config = dict(
    n_layer=10,
    d_model=160,
    n_head=5,
    n_kv_head=1,
    head_dim=32,
    d_mlp=448,
    vocab_size=4096,
    activation='geglu',
    norm='rmsnorm',
    norm_place='pre',
    norm_eps=1e-05,
    positions='rope',
    rope_base=10000.0,
    rope_fraction=0.5,
    qk_norm=False,
    attn_scale=0.177,
    bias='qkv',
    tie_embeddings=False,
    parallel_block=False,
    init='uniform',
    init_std_qkv=0.0447,
    init_std_o=0.0,
    init_std_up=0.0447,
    init_std_down=0.0,
    optimizer='muon_variant',
    lr=0.00658,
    lr_mult_qkv=0.4,
    lr_mult_down=0.7,
    beta1=0.93,
    lr_head=0.00651,
    grad_clip=1.0,
    warmup_steps=200,
    schedule='wsd',
    decay_fraction=0.636,
    decay_shape='linear',
    final_lr_fraction=0.05,
    batch_tokens=[16384, 32768, 49152],
    seq_len=256,
    doc_mask=True,
    train_tokens=143900000,
    steps=4881,
    dataset='wikipedia_en',
)
Each number is 50 + 10 x the weight over its row's rms, rounded and kept within 0 to 99. Layers, rows and columns count from 0. The size before them is the row's rms in percent of the matrix's.

# layer 6 MLP up, 448x160, rms 0.14, rows 171-200, columns 0-79
107:64 40 62 33 58 55 58 64 34 40 46 50 44 39 45 33 68 56 57 42 52 40 50 48 42 57 67 59 62 64 55 50 29 43 62 37 58 44 44 69 50 58 39 52 50 36 54 47 45 58 54 55 45 52 47 64 49 29 76 43 59 42 53 64 52 45 40 65 58 38 55 52 49 50 45 38 59 60 53 33
085:46 31 68 57 62 29 56 47 42 50 43 54 62 58 48 57 52 48 45 62 53 40 42 47 45 54 42 35 53 46 34 64 53 36 56 33 56 18 44 52 60 42 41 52 43 47 50 31 37 48 45 44 50 53 37 55 52 37 46 52 37 31 54 60 45 39 40 52 37 54 43 55 53 56 39 50 47 44 40 60
096:45 61 55 51 65 55 52 54 46 68 43 39 45 44 55 56 62 45 31 61 30 27 44 46 52 65 40 44 50 51 51 44 48 48 63 53 21 57 53 45 47 62 36 55 67 45 60 41 63 63 42 43 52 73 35 58 51 60 43 42 62 62 62 57 40 54 43 46 48 66 44 55 55 50 40 49 42 60 51 69
083:59 33 43 50 48 42 46 69 49 55 37 32 48 44 59 52 55 58 42 39 45 40 39 51 35 65 63 54 43 57 47 40 40 61 60 28 41 41 47 48 56 45 46 54 58 52 42 61 53 50 41 39 40 46 67 56 53 32 50 65 54 61 38 37 35 51 42 35 55 45 47 60 65 52 53 52 40 46 54 59
090:62 43 37 46 58 57 50 67 56 57 38 56 52 46 44 36 52 51 57 29 30 28 43 56 54 52 45 44 66 75 57 57 38 43 54 41 50 44 63 44 55 65 48 42 69 57 39 50 63 49 45 59 42 47 59 43 52 44 42 37 42 56 70 53 48 60 62 31 59 26 68 55 52 44 44 69 49 47 51 57
095:64 29 49 46 43 41 38 53 50 55 57 46 45 44 61 53 46 49 54 34 42 48 48 43 48 42 47 63 53 49 45 31 52 61 43 55 60 27 43 61 43 43 46 38 73 64 60 52 45 38 52 38 49 43 44 58 37 37 59 65 67 38 67 52 60 48 64 22 56 35 54 48 48 43 60 41 43 60 41 57
112:42 51 39 49 50 58 42 62 64 53 61 54 39 43 33 30 45 74 44 50 35 48 53 53 39 55 45 53 60 70 45 51 57 50 44 65 36 64 47 54 39 51 33 42 28 73 41 67 76 40 53 46 45 66 35 45 44 61 43 42 52 51 48 65 58 42 47 58 35 45 54 56 50 34 26 56 49 41 49 49
098:53 54 53 46 52 51 46 47 43 61 37 54 43 55 41 57 46 44 52 53 55 36 52 50 43 55 63 48 71 60 53 47 31 53 32 44 40 22 57 43 56 38 45 59 49 68 57 27 44 48 48 57 50 58 38 30 43 52 30 45 52 56 59 53 58 54 54 59 42 33 58 45 41 73 54 37 64 53 47 45
092:52 40 39 54 59 40 42 29 45 55 62 50 55 42 50 66 42 49 53 54 57 54 40 52 46 47 56 56 41 57 42 51 59 48 60 45 54 48 47 48 64 41 59 23 80 49 52 50 45 49 26 44 61 52 40 50 66 46 44 68 47 49 41 38 48 69 65 61 43 62 74 48 54 60 47 31 51 60 66 61
090:50 64 49 61 46 48 34 43 42 58 39 39 39 47 39 54 49 49 40 53 67 66 47 54 46 42 56 59 62 56 73 45 57 51 55 55 54 49 43 57 67 59 51 47 65 36 40 31 76 53 52 34 42 78 51 39 36 46 54 34 55 51 52 48 68 54 49 54 50 41 33 66 54 78 54 50 60 58 55 57
102:44 55 48 59 54 50 50 48 54 54 32 59 54 41 54 53 58 49 58 65 35 56 67 52 46 49 54 52 53 36 48 67 48 52 57 67 57 58 52 58 47 55 44 31 60 59 57 60 53 75 59 23 38 48 65 53 53 44 43 34 68 43 52 48 57 30 45 44 65 56 43 57 73 54 48 60 45 45 42 53
095:42 43 53 46 40 57 58 46 44 65 36 41 45 62 65 57 34 71 45 60 34 42 60 36 56 46 68 56 51 42 72 49 42 66 37 58 47 52 47 52 72 40 32 51 53 45 56 73 60 46 57 52 43 45 72 49 56 42 38 47 67 60 51 49 58 47 38 44 57 26 49 43 56 37 61 44 48 68 40 44
102:33 65 48 52 41 49 42 49 49 53 42 31 41 45 47 57 43 39 40 43 37 46 57 63 49 54 62 42 63 46 47 34 30 53 49 39 59 57 59 47 54 53 59 49 57 53 41 70 54 75 45 40 51 51 70 52 57 46 45 50 52 47 38 18 42 56 32 66 35 53 42 57 70 50 58 42 49 47 60 36
093:54 55 47 36 43 37 58 47 40 57 47 59 58 53 58 56 50 58 52 59 49 37 65 40 39 48 40 42 39 50 28 57 39 61 36 48 46 50 55 54 54 61 37 53 36 50 38 61 37 45 45 61 49 51 50 55 60 64 47 47 35 66 46 53 54 67 51 68 44 53 54 47 63 50 57 57 53 34 37 49
094:50 30 40 58 48 35 44 68 47 60 60 39 49 51 52 55 53 38 70 28 63 36 51 58 49 52 54 48 45 36 58 62 63 52 47 44 60 56 49 59 46 58 36 39 45 41 33 40 68 34 68 46 34 30 45 42 55 56 49 34 40 43 40 52 48 62 57 57 39 60 39 61 56 46 54 38 45 53 61 86
101:47 51 52 42 62 37 66 45 61 66 44 37 43 60 41 59 28 63 47 67 53 40 59 36 43 73 43 45 53 54 41 44 51 42 50 53 70 49 58 62 49 52 51 62 54 47 48 41 62 53 64 45 57 59 35 52 57 46 43 56 51 53 54 42 51 46 45 59 47 44 56 42 47 63 46 60 45 50 27 40
090:51 51 52 49 20 63 48 68 66 42 67 42 50 29 50 40 47 67 51 56 38 61 38 39 50 43 54 66 71 60 50 53 62 50 41 40 59 39 42 47 53 30 63 42 48 67 37 45 59 59 58 57 42 49 55 48 35 40 55 58 53 37 65 59 55 46 52 47 26 49 58 57 43 30 29 29 58 44 49 51
095:65 44 55 69 49 52 57 54 40 70 58 71 47 43 57 62 52 68 38 71 64 74 41 45 55 50 45 47 47 47 53 66 52 56 47 65 43 52 44 57 55 42 56 41 49 69 51 51 42 41 50 48 45 70 52 44 48 54 55 48 38 46 54 57 39 35 51 73 42 53 65 29 52 61 48 48 42 33 44 52
103:30 72 44 58 49 46 51 33 30 24 55 53 56 54 49 43 63 44 45 58 35 40 66 45 45 35 53 48 48 52 48 53 29 47 27 52 41 45 60 42 45 35 42 73 55 48 41 47 44 41 59 44 70 49 36 37 38 46 38 58 45 41 50 59 43 52 44 42 45 40 41 48 44 59 29 55 51 47 58 59
094:60 34 47 52 50 45 36 52 48 56 31 56 61 65 59 42 56 49 44 58 41 48 66 25 69 41 38 60 80 51 49 47 55 50 38 44 44 69 51 55 58 51 39 54 60 56 46 49 34 40 49 57 48 46 49 54 46 51 52 54 40 39 58 41 57 52 34 64 62 52 42 48 30 50 46 54 53 35 43 31
100:60 61 48 43 51 46 79 49 41 59 52 45 48 24 62 47 50 62 47 46 51 62 40 36 59 57 60 58 51 44 43 59 27 66 60 54 61 47 39 58 60 38 36 42 52 68 43 50 40 35 56 47 39 61 33 48 45 58 44 36 57 50 60 61 46 66 58 56 45 40 48 46 58 37 46 53 58 56 37 56
109:58 41 49 36 50 29 61 52 55 33 47 57 53 35 39 52 50 44 70 49 61 47 49 49 55 52 53 45 48 63 47 60 42 43 48 53 54 40 36 59 56 50 61 52 43 51 46 44 51 56 61 34 60 50 48 58 34 56 35 64 48 62 58 23 44 68 71 53 47 50 38 44 49 43 47 48 61 18 47 56
101:26 34 53 53 47 59 43 45 43 51 53 51 51 31 36 35 66 44 55 54 53 46 58 41 38 50 59 50 36 51 56 48 39 60 52 53 54 63 39 60 75 50 54 54 62 71 44 50 46 62 50 49 45 56 49 49 58 52 41 45 52 62 53 44 44 48 52 56 48 66 51 48 46 51 45 40 55 40 26 47
087:67 44 47 71 44 58 49 39 56 34 37 59 52 50 56 48 41 42 42 50 45 52 55 50 67 45 63 47 50 46 45 53 47 38 57 41 71 56 46 58 54 60 53 65 62 53 56 46 58 57 56 47 53 63 36 61 61 59 31 63 49 52 59 43 46 58 36 56 50 29 65 37 09 58 42 59 33 52 59 46
092:39 55 57 64 47 38 57 61 67 54 52 47 60 58 53 46 55 60 40 48 48 56 26 35 58 65 49 50 37 46 45 56 55 48 73 55 49 77 45 49 46 55 53 47 58 61 62 50 58 34 39 58 26 62 33 60 47 35 53 35 69 57 37 52 51 54 50 40 36 50 54 43 52 49 61 46 50 68 52 39
090:74 68 70 43 47 57 54 65 51 53 41 69 33 36 49 54 48 59 47 64 54 52 45 63 45 40 44 58 64 39 52 36 33 52 49 72 46 39 71 49 47 47 58 43 47 51 45 48 31 51 47 63 39 42 44 44 46 44 38 48 52 47 44 33 66 37 51 54 57 60 61 52 50 48 58 57 38 50 47 55
099:39 51 45 48 51 43 40 69 43 60 58 52 45 46 51 45 51 63 58 43 53 53 63 57 59 43 59 38 57 59 62 58 64 78 21 42 43 42 51 52 45 51 43 53 49 27 36 35 45 63 45 52 38 31 54 55 58 69 36 53 61 62 50 41 48 54 41 43 43 66 47 51 45 43 28 61 43 43 58 43
095:43 39 53 64 56 52 50 56 61 76 51 56 54 50 54 53 51 41 29 37 59 52 43 31 43 48 58 30 45 59 49 22 49 31 63 43 55 67 40 47 63 47 51 43 41 52 34 68 47 45 51 49 49 48 57 54 44 48 57 54 34 40 52 56 74 68 51 64 60 66 42 49 62 46 48 45 50 40 53 39
100:52 62 52 66 60 48 60 28 49 56 55 36 38 56 55 57 43 38 62 28 46 48 60 46 59 42 68 59 50 48 44 60 29 36 54 51 37 58 40 63 45 38 58 30 46 48 48 73 47 50 48 55 75 49 60 37 67 59 72 52 33 57 59 53 47 58 53 41 58 48 52 62 59 46 52 48 52 56 45 59
095:46 41 57 57 54 60 55 64 39 70 47 46 56 50 52 48 55 59 61 59 42 31 49 53 61 44 65 60 55 43 44 66 60 42 52 35 37 68 27 33 61 53 27 63 37 57 56 49 48 43 54 45 77 41 57 43 50 49 56 44 32 58 47 50 50 30 40 57 37 40 63 47 29 52 52 48 43 37 65 38
# layer 6 MLP down (transposed), 448x160, rms 0.0578, rows 171-199, columns 0-79
103:39 42 54 47 53 52 44 30 42 51 64 49 59 40 46 50 35 63 50 49 55 75 55 62 56 58 50 48 52 59 51 35 46 44 35 44 41 48 42 64 36 42 41 39 36 60 41 48 55 31 46 64 39 60 36 50 70 52 54 44 46 53 59 69 50 56 59 52 45 42 45 71 48 52 28 50 65 71 49 46
096:37 60 00 37 44 54 46 40 49 31 38 90 53 49 41 50 50 43 48 50 49 54 43 42 54 51 52 46 50 56 63 52 32 52 48 55 44 63 65 60 51 40 66 72 41 53 57 57 48 42 54 62 55 44 32 55 50 63 56 50 51 61 47 58 45 55 46 42 42 48 70 52 36 66 53 60 41 25 68 41
090:51 51 38 40 55 64 53 52 49 53 62 65 62 57 42 42 61 51 53 55 40 45 64 48 55 55 53 48 47 53 58 40 51 55 34 60 53 40 52 64 47 56 46 46 57 52 32 46 67 40 60 57 51 41 56 31 44 57 45 42 53 52 31 45 43 54 60 50 58 60 45 51 41 41 54 35 61 45 55 49
083:35 40 57 58 66 53 50 62 54 40 71 48 47 58 50 51 70 46 52 43 45 60 49 57 58 41 46 48 57 29 40 55 50 69 55 42 60 40 50 54 68 64 72 71 57 28 42 43 55 58 39 65 42 34 58 55 53 48 58 67 51 69 48 54 51 37 45 62 36 63 48 40 62 53 46 50 44 42 41 44
094:49 52 72 50 42 61 41 52 44 63 56 43 58 34 42 56 53 51 54 58 56 38 48 39 48 66 75 52 54 37 46 29 51 38 46 46 48 42 53 55 57 39 53 64 59 46 50 41 66 44 72 42 57 46 51 39 47 41 35 46 34 50 24 49 40 57 54 68 25 34 33 52 41 56 55 53 46 52 54 37
102:39 63 63 63 48 47 34 68 39 50 32 58 59 55 61 67 45 56 60 52 63 43 56 63 49 50 34 61 63 50 55 57 66 59 67 54 35 67 52 46 50 34 38 53 49 25 67 55 46 47 40 47 50 41 60 60 44 52 59 43 42 50 50 29 51 49 43 46 55 39 69 51 58 58 41 47 44 42 45 33
114:45 48 29 56 53 50 84 60 49 57 62 36 59 59 49 47 41 44 40 48 60 30 54 44 59 53 70 46 43 47 47 45 43 51 58 35 52 41 51 50 40 57 61 55 36 43 78 47 59 43 62 45 61 47 52 54 51 47 43 65 42 47 53 43 54 60 47 42 44 48 39 61 66 42 31 45 64 66 58 52
096:38 61 46 52 51 29 64 60 51 50 62 46 33 38 54 62 36 58 40 62 43 48 32 50 68 49 49 51 49 35 46 47 48 42 37 48 62 59 59 50 64 44 39 54 62 54 33 61 43 43 44 63 37 52 58 63 53 52 15 63 53 49 56 35 51 53 50 47 46 57 41 66 54 54 42 36 46 62 47 57
100:46 48 40 54 24 48 44 50 54 61 46 34 42 59 35 53 51 41 69 61 33 60 56 46 49 40 43 53 25 42 64 47 63 63 56 59 58 54 50 55 49 58 43 58 54 59 47 54 49 37 38 46 52 40 52 53 72 37 47 57 41 60 47 53 48 52 50 46 53 47 60 48 53 41 31 54 72 50 59 46
095:40 55 51 42 59 66 59 61 59 49 46 61 69 58 38 52 68 64 56 65 45 46 75 41 50 42 67 45 50 57 35 45 48 36 47 52 64 44 41 48 55 48 60 60 65 51 50 43 61 46 51 47 58 44 36 63 46 52 27 35 58 47 38 56 60 57 37 65 57 43 50 48 49 49 61 42 48 44 43 63
106:47 45 60 38 45 59 73 38 42 53 69 46 57 48 60 25 41 44 45 56 56 43 85 38 51 53 56 44 25 56 60 52 38 50 33 59 50 61 45 52 38 45 44 58 62 53 43 58 65 42 76 51 50 55 63 49 42 39 44 55 22 41 49 49 38 57 37 56 50 56 54 51 31 47 57 46 31 51 66 44
099:43 54 49 52 56 60 48 45 31 37 35 51 35 46 39 52 50 49 47 49 62 43 61 67 42 41 50 78 59 50 47 61 56 43 63 38 36 58 50 50 40 60 41 46 31 55 41 52 61 47 30 54 47 51 50 52 57 56 43 53 37 46 39 60 46 49 54 59 40 50 51 44 46 39 50 34 42 46 56 45
100:52 37 51 36 60 54 56 45 60 38 52 66 42 57 53 41 65 48 64 61 60 43 50 49 49 38 58 40 42 51 71 67 75 41 61 49 46 58 58 44 65 33 38 38 52 38 52 40 53 40 39 63 63 56 28 49 40 52 43 46 57 56 57 44 52 31 65 65 58 42 69 61 41 49 56 49 60 54 51 43
098:39 45 37 40 36 41 67 42 61 45 46 60 60 43 50 59 36 37 50 49 54 61 62 33 47 46 66 52 57 62 40 46 56 19 51 36 44 40 50 55 49 44 53 38 31 55 60 55 63 49 63 39 57 54 63 61 62 50 35 50 48 53 44 44 53 46 34 57 55 41 49 55 52 35 56 48 30 30 46 62
105:64 59 66 59 44 41 28 40 57 38 59 40 56 54 46 52 53 68 56 43 53 43 44 62 44 48 37 39 42 55 69 37 53 49 51 52 35 34 45 39 65 58 52 42 43 57 44 59 39 52 58 21 35 47 49 50 50 33 52 50 62 48 25 47 63 47 34 51 55 52 58 42 50 38 53 43 47 56 51 61
095:53 46 66 49 58 60 68 39 60 44 49 49 47 52 46 59 44 50 68 52 54 57 44 64 44 38 63 36 46 49 50 45 54 51 48 53 47 47 46 67 43 46 41 40 57 37 58 44 35 43 62 58 47 36 59 38 45 56 58 44 71 58 42 51 38 46 53 55 45 67 36 64 56 52 54 58 44 42 55 48
087:49 53 65 48 34 54 33 37 43 55 69 53 43 71 52 43 56 54 55 31 51 51 51 49 65 48 59 39 55 37 46 63 51 53 53 57 41 45 40 58 64 63 52 49 41 65 40 52 63 48 33 39 54 52 44 40 42 60 32 58 46 17 52 26 47 34 40 48 59 63 40 52 58 47 49 51 57 42 39 49
099:36 62 59 52 43 66 40 32 63 52 52 33 55 53 41 54 55 42 54 61 34 33 46 43 50 53 53 35 43 49 51 41 47 46 55 54 61 57 53 56 43 54 63 54 55 48 28 74 70 36 36 44 56 55 44 59 36 52 32 59 28 31 48 37 72 48 54 50 50 45 47 30 41 56 53 60 54 47 49 60
098:34 45 50 56 60 49 63 51 66 57 40 45 28 54 57 56 44 58 61 42 42 53 34 48 43 36 49 57 25 41 51 51 41 48 52 44 57 55 43 32 33 55 46 44 75 53 37 40 47 59 46 46 60 40 66 64 72 44 51 46 50 46 47 50 64 41 53 62 53 41 58 41 47 43 28 56 38 49 38 68
099:54 44 77 44 54 61 21 61 72 55 60 65 44 44 43 47 56 54 51 32 43 60 63 57 48 51 57 45 32 35 41 39 54 52 61 40 63 48 41 44 62 47 53 53 55 36 40 56 42 69 47 26 51 54 42 49 36 57 42 52 47 57 57 66 45 32 44 60 40 47 66 54 46 78 46 39 61 52 66 47
107:53 52 48 30 32 48 71 54 59 63 48 49 45 36 52 70 43 51 72 55 48 60 53 47 40 45 39 43 24 36 57 48 59 45 37 47 48 53 52 53 40 49 50 47 52 29 43 57 44 53 37 56 43 16 59 69 55 46 49 45 32 44 27 37 58 47 57 49 53 48 47 54 46 52 45 37 47 61 64 43
104:70 54 65 49 45 48 19 48 55 55 61 43 38 61 39 21 57 40 50 55 50 50 42 41 52 56 53 51 48 49 59 53 64 46 43 40 44 57 55 36 53 48 47 41 43 40 52 50 46 31 64 53 54 52 54 42 53 51 54 31 50 39 47 62 61 47 39 76 39 58 52 73 65 48 45 42 59 59 47 50
100:56 57 33 51 55 53 70 58 63 49 49 69 57 56 54 39 37 48 63 70 47 50 40 48 63 42 52 61 33 64 50 57 59 49 44 32 51 47 52 46 64 58 36 68 43 54 51 48 56 48 63 53 52 51 46 64 44 55 51 41 47 58 52 39 47 63 44 47 68 46 56 35 59 45 57 56 46 56 58 62
095:48 61 64 61 45 50 56 45 36 44 63 47 59 61 52 49 62 41 44 54 65 40 53 36 45 44 47 38 42 30 54 37 42 68 28 52 32 40 67 43 55 37 55 56 47 61 42 60 41 61 48 50 53 62 52 35 55 56 39 45 55 63 54 56 40 38 64 39 45 57 42 38 49 54 47 32 53 41 57 51
092:39 48 53 48 41 57 52 31 27 36 39 58 48 41 55 49 38 40 54 29 43 51 41 52 51 29 54 53 36 51 47 37 53 49 52 28 37 30 53 50 59 31 42 49 45 30 46 49 59 55 60 48 60 49 65 59 51 49 48 55 40 43 49 30 56 44 53 58 39 62 65 52 52 51 55 46 38 50 50 42
100:33 41 25 51 50 33 40 29 47 46 32 52 59 83 49 40 64 42 56 49 49 27 71 48 53 53 63 54 51 39 53 50 64 48 48 44 44 41 49 59 54 46 37 50 55 54 61 53 40 57 50 49 69 47 26 42 51 29 53 61 42 44 57 55 41 62 53 32 63 50 40 60 61 45 46 44 46 44 51 49
097:31 40 49 62 44 50 70 39 40 54 56 37 45 50 60 36 51 41 50 51 37 55 52 49 51 59 64 51 44 51 45 68 54 51 52 35 66 46 49 50 37 39 43 62 54 42 55 65 51 56 33 43 44 62 60 30 34 62 38 49 60 52 52 41 44 53 72 51 42 53 51 59 62 45 47 49 42 29 38 35
099:59 54 35 60 44 85 58 46 41 40 33 53 32 48 54 46 52 72 44 32 43 63 55 41 31 50 51 48 51 60 67 54 47 44 47 45 51 34 61 62 44 45 47 49 50 46 67 62 60 23 41 52 39 44 58 45 47 58 48 42 37 73 41 43 39 36 51 40 29 57 46 59 46 47 48 63 53 47 50 38
098:35 44 57 42 32 55 56 64 51 61 55 42 37 57 56 33 61 54 31 61 50 47 56 50 47 56 61 45 56 37 47 52 55 55 53 68 65 53 42 44 52 37 39 62 26 51 64 67 27 53 61 40 37 41 39 52 59 52 46 57 54 50 53 41 47 48 48 48 40 54 44 78 38 28 58 42 36 51 61 46
# layer 6 MLP gate, 448x160, rms 0.129, rows 172-200, columns 0-79
086:45 42 57 48 64 35 59 40 50 60 54 43 58 42 38 56 43 43 54 64 43 46 62 48 49 52 34 43 59 51 34 56 63 52 63 30 49 49 46 60 54 53 46 33 54 55 53 36 42 56 33 55 53 57 49 52 50 63 21 36 70 40 70 57 48 44 65 38 49 65 45 74 50 47 53 47 44 35 49 70
088:73 49 60 51 47 34 41 48 51 46 68 63 45 56 45 58 40 47 50 51 58 57 66 51 59 53 47 63 65 53 55 62 49 64 43 41 40 48 51 40 58 61 66 54 47 64 62 39 47 43 44 51 66 51 60 32 53 57 45 60 45 37 67 60 67 36 54 37 41 46 49 63 41 55 80 67 54 45 41 26
083:45 43 47 56 43 48 55 34 40 52 42 60 58 49 47 50 40 58 46 73 28 48 49 55 53 46 50 45 43 32 44 51 53 58 35 57 50 60 45 44 56 66 58 59 33 50 41 45 48 44 51 65 48 48 41 47 53 54 53 41 38 54 60 40 71 55 47 49 51 45 54 54 37 52 55 45 55 59 43 38
089:45 65 39 37 31 48 46 49 33 49 45 50 57 48 72 72 64 50 50 62 39 57 67 59 60 42 47 69 43 27 34 55 52 54 51 51 46 41 48 40 66 50 43 50 55 53 73 30 46 52 57 33 50 43 43 27 45 61 45 60 43 41 53 52 56 47 44 42 47 51 31 57 62 58 56 61 46 57 68 58
098:45 44 65 56 58 45 53 58 46 45 39 24 37 67 54 48 69 49 48 35 61 66 57 63 46 60 54 47 52 51 50 44 51 65 44 46 50 58 52 46 48 45 45 45 52 56 70 58 34 45 57 57 45 54 69 41 43 60 62 44 36 63 52 49 46 50 66 47 52 53 52 54 30 53 62 38 56 50 72 56
109:40 40 76 52 58 50 67 46 50 41 48 47 65 40 50 55 72 45 53 38 38 53 35 53 67 41 37 49 54 36 58 56 49 49 40 46 64 36 52 42 46 58 65 58 56 36 54 37 47 53 53 40 61 31 43 55 70 45 46 50 55 30 42 68 47 44 37 49 53 45 60 49 51 52 38 49 33 56 56 52
097:46 25 58 60 46 59 56 47 50 54 49 64 46 44 62 43 61 50 61 38 39 53 52 51 27 41 39 48 46 51 58 41 64 35 62 53 68 40 50 73 44 60 37 49 42 57 62 52 54 49 51 46 32 43 39 58 50 47 63 56 51 53 45 36 49 39 66 56 49 53 45 52 40 43 36 48 57 48 73 74
100:51 59 41 62 43 51 59 51 46 45 46 48 58 22 51 62 64 60 45 55 58 68 65 62 46 57 56 73 38 45 43 50 43 42 59 43 52 39 41 34 60 43 59 61 55 49 67 52 57 62 39 52 42 56 47 51 44 50 47 61 42 62 36 63 42 78 38 54 34 61 54 45 37 55 47 41 42 37 59 41
093:74 34 53 54 56 53 68 39 65 50 50 39 50 42 48 47 54 47 52 50 48 43 63 35 46 55 45 58 50 41 38 63 47 61 54 45 60 39 56 52 47 40 47 50 70 45 33 35 33 35 69 45 57 40 51 65 56 45 53 67 51 56 60 38 56 48 49 54 60 50 57 47 65 42 38 62 57 51 43 44
101:57 39 26 60 40 47 68 63 54 62 49 58 66 47 43 72 51 42 62 51 53 38 43 45 30 52 43 50 50 53 61 56 55 44 51 44 61 61 42 55 52 59 52 49 50 53 44 44 51 40 57 43 49 37 60 41 51 49 30 59 57 39 54 52 52 26 48 41 58 37 37 70 37 46 52 70 37 47 54 53
092:44 54 55 48 60 51 34 49 50 59 45 45 46 49 49 44 39 46 50 64 54 55 56 60 37 31 64 35 67 49 59 61 41 59 45 51 48 60 54 46 71 43 25 61 36 30 53 66 61 50 34 33 35 54 42 47 60 77 56 42 58 54 30 58 57 56 53 49 54 52 44 55 52 53 58 53 66 40 38 35
097:45 47 55 67 67 41 54 49 64 32 65 40 36 51 57 48 53 61 49 62 53 63 61 58 41 47 39 76 43 65 44 61 74 46 55 66 58 48 49 58 57 49 45 29 51 42 38 58 53 41 52 60 43 49 41 47 56 57 40 61 39 48 34 42 57 56 45 49 40 28 52 32 48 62 42 52 60 52 47 55
104:57 53 61 52 49 41 67 57 60 50 52 56 54 56 46 43 67 60 60 53 53 41 52 52 56 30 52 55 44 57 43 64 40 65 45 46 51 60 55 53 61 58 38 44 36 38 51 44 54 52 37 60 42 45 47 79 50 48 54 49 57 57 22 51 59 55 58 73 42 45 52 54 52 71 49 44 32 40 45 45
096:63 26 45 66 67 67 51 70 39 43 30 55 47 55 48 37 50 45 63 29 54 47 46 50 57 61 60 48 35 26 51 51 45 33 44 55 49 47 55 50 40 53 51 32 51 47 29 41 54 45 50 50 30 31 61 57 66 65 58 41 53 52 49 50 54 39 59 71 47 41 52 63 47 39 58 48 38 49 54 68
099:37 38 47 45 38 54 60 69 43 56 55 56 53 65 46 57 62 78 47 49 62 59 55 62 45 55 56 41 40 56 71 43 43 47 44 53 62 29 44 45 43 41 56 50 60 45 61 40 31 52 50 59 49 45 81 36 44 40 52 61 61 56 59 55 34 51 49 49 45 51 55 55 47 36 46 22 52 43 62 60
084:55 45 47 58 57 59 34 51 56 44 39 44 28 55 51 47 35 51 50 53 55 58 55 50 48 40 28 46 65 52 58 52 60 32 57 49 60 45 65 39 42 33 56 52 78 57 55 24 50 52 61 49 55 46 42 52 62 47 48 56 58 43 62 45 49 47 38 50 42 55 58 60 33 55 60 42 34 40 43 48
101:39 66 26 41 31 59 56 47 57 58 52 48 60 67 57 59 45 48 57 45 54 45 33 40 41 63 47 49 65 57 39 70 54 63 62 56 51 40 55 37 52 52 46 55 50 52 41 36 46 67 69 51 42 29 43 52 42 31 45 52 62 48 49 47 50 56 53 60 47 42 46 45 56 58 47 30 43 39 59 38
104:53 43 30 47 56 44 54 52 65 73 37 63 38 48 56 57 48 52 64 31 16 43 58 36 51 55 51 49 32 40 53 48 60 50 36 52 64 44 43 48 46 50 51 46 50 60 41 37 62 77 55 38 54 52 65 60 55 55 56 35 35 51 31 38 53 46 60 42 44 54 64 62 46 47 33 53 56 42 37 45
098:43 51 56 30 44 55 54 37 47 35 51 44 44 31 42 57 58 53 62 53 55 41 61 58 52 41 50 48 42 56 56 48 63 40 52 51 58 55 67 59 45 55 42 32 61 40 53 48 45 27 32 48 45 51 57 50 49 35 77 66 44 44 59 40 68 41 55 43 42 74 57 45 46 57 64 34 61 64 49 52
099:47 58 47 46 28 53 53 47 58 63 60 45 39 50 55 66 42 48 40 44 42 59 55 39 40 53 58 44 43 50 50 56 49 59 56 41 53 49 47 51 36 43 43 44 57 37 59 54 55 57 48 58 30 34 40 50 65 43 50 49 55 54 49 43 41 46 60 29 66 65 54 45 63 51 40 54 73 38 32 36
112:67 48 59 34 36 48 49 55 56 60 51 33 30 65 43 22 57 46 55 59 59 39 75 52 61 42 49 57 52 32 35 56 76 61 51 47 66 61 39 49 45 62 39 63 43 40 52 48 48 32 43 49 48 41 46 61 59 40 49 48 41 39 27 28 60 55 57 47 57 44 55 48 60 55 57 41 44 47 30 65
105:53 50 47 71 43 73 60 46 34 56 53 55 60 57 48 46 65 48 62 51 56 45 62 43 56 69 33 48 18 61 34 58 53 49 54 49 54 57 48 39 36 57 35 46 51 49 49 17 39 43 59 50 59 60 44 54 41 35 48 47 57 48 52 38 48 55 45 57 45 50 41 49 49 56 48 41 41 59 48 45
095:55 41 63 60 30 84 56 55 23 54 56 41 45 41 47 54 62 55 49 42 35 60 53 56 65 52 44 38 58 52 40 51 42 26 29 49 36 45 49 65 49 52 63 47 43 43 58 71 56 41 53 38 47 54 23 49 48 36 44 47 34 40 52 57 30 43 53 46 40 63 37 39 61 49 46 56 60 46 58 49
101:48 41 43 48 50 51 59 48 46 48 46 47 53 54 56 53 64 62 50 63 49 55 70 37 61 57 58 63 38 48 44 59 54 39 58 52 50 41 42 40 38 75 47 73 41 70 60 53 40 31 50 53 53 52 52 31 53 48 33 60 57 34 47 39 48 59 45 46 53 48 41 45 47 76 36 62 51 50 55 57
089:67 42 53 41 50 48 64 61 68 57 35 73 45 57 51 50 42 51 72 45 60 63 32 59 40 45 54 47 55 41 48 47 35 56 39 55 56 47 56 58 39 43 70 25 55 48 51 48 34 51 50 57 44 49 48 60 44 41 37 57 47 54 53 45 64 41 34 47 40 50 40 40 35 71 56 42 44 25 47 59
097:60 31 44 48 55 65 47 44 45 43 48 49 43 49 59 76 70 46 51 43 48 55 52 53 60 45 63 48 35 47 65 63 77 61 37 45 36 78 44 57 38 50 57 71 44 43 44 55 47 56 53 60 65 41 45 51 51 70 30 50 61 49 57 45 47 64 41 56 49 66 56 65 47 61 22 63 61 52 52 55
095:63 41 64 54 46 48 64 54 66 68 45 62 44 57 53 42 56 29 34 51 32 49 52 41 59 49 58 45 43 39 49 45 37 53 71 51 51 50 48 42 41 64 40 41 58 60 49 51 51 68 55 44 63 39 47 57 48 47 63 56 52 53 44 66 53 50 49 57 60 54 55 50 38 58 46 39 50 51 54 43
098:34 59 67 63 67 29 52 49 18 48 54 53 58 63 42 56 53 68 60 54 51 49 49 46 51 58 41 49 44 35 45 62 33 46 46 48 53 58 40 34 59 49 47 58 62 49 53 53 44 63 59 54 50 52 48 60 59 62 42 52 52 56 50 36 42 58 48 59 35 55 40 51 27 47 42 46 44 45 40 48
094:34 36 67 53 42 56 44 57 52 51 36 63 42 29 38 38 36 50 50 46 58 62 49 44 55 53 43 73 51 48 31 45 53 55 42 26 59 53 44 59 53 54 60 54 61 39 55 58 49 46 50 49 49 55 46 28 56 64 51 42 50 39 44 76 54 55 50 55 54 76 48 49 49 47 40 44 61 51 47 38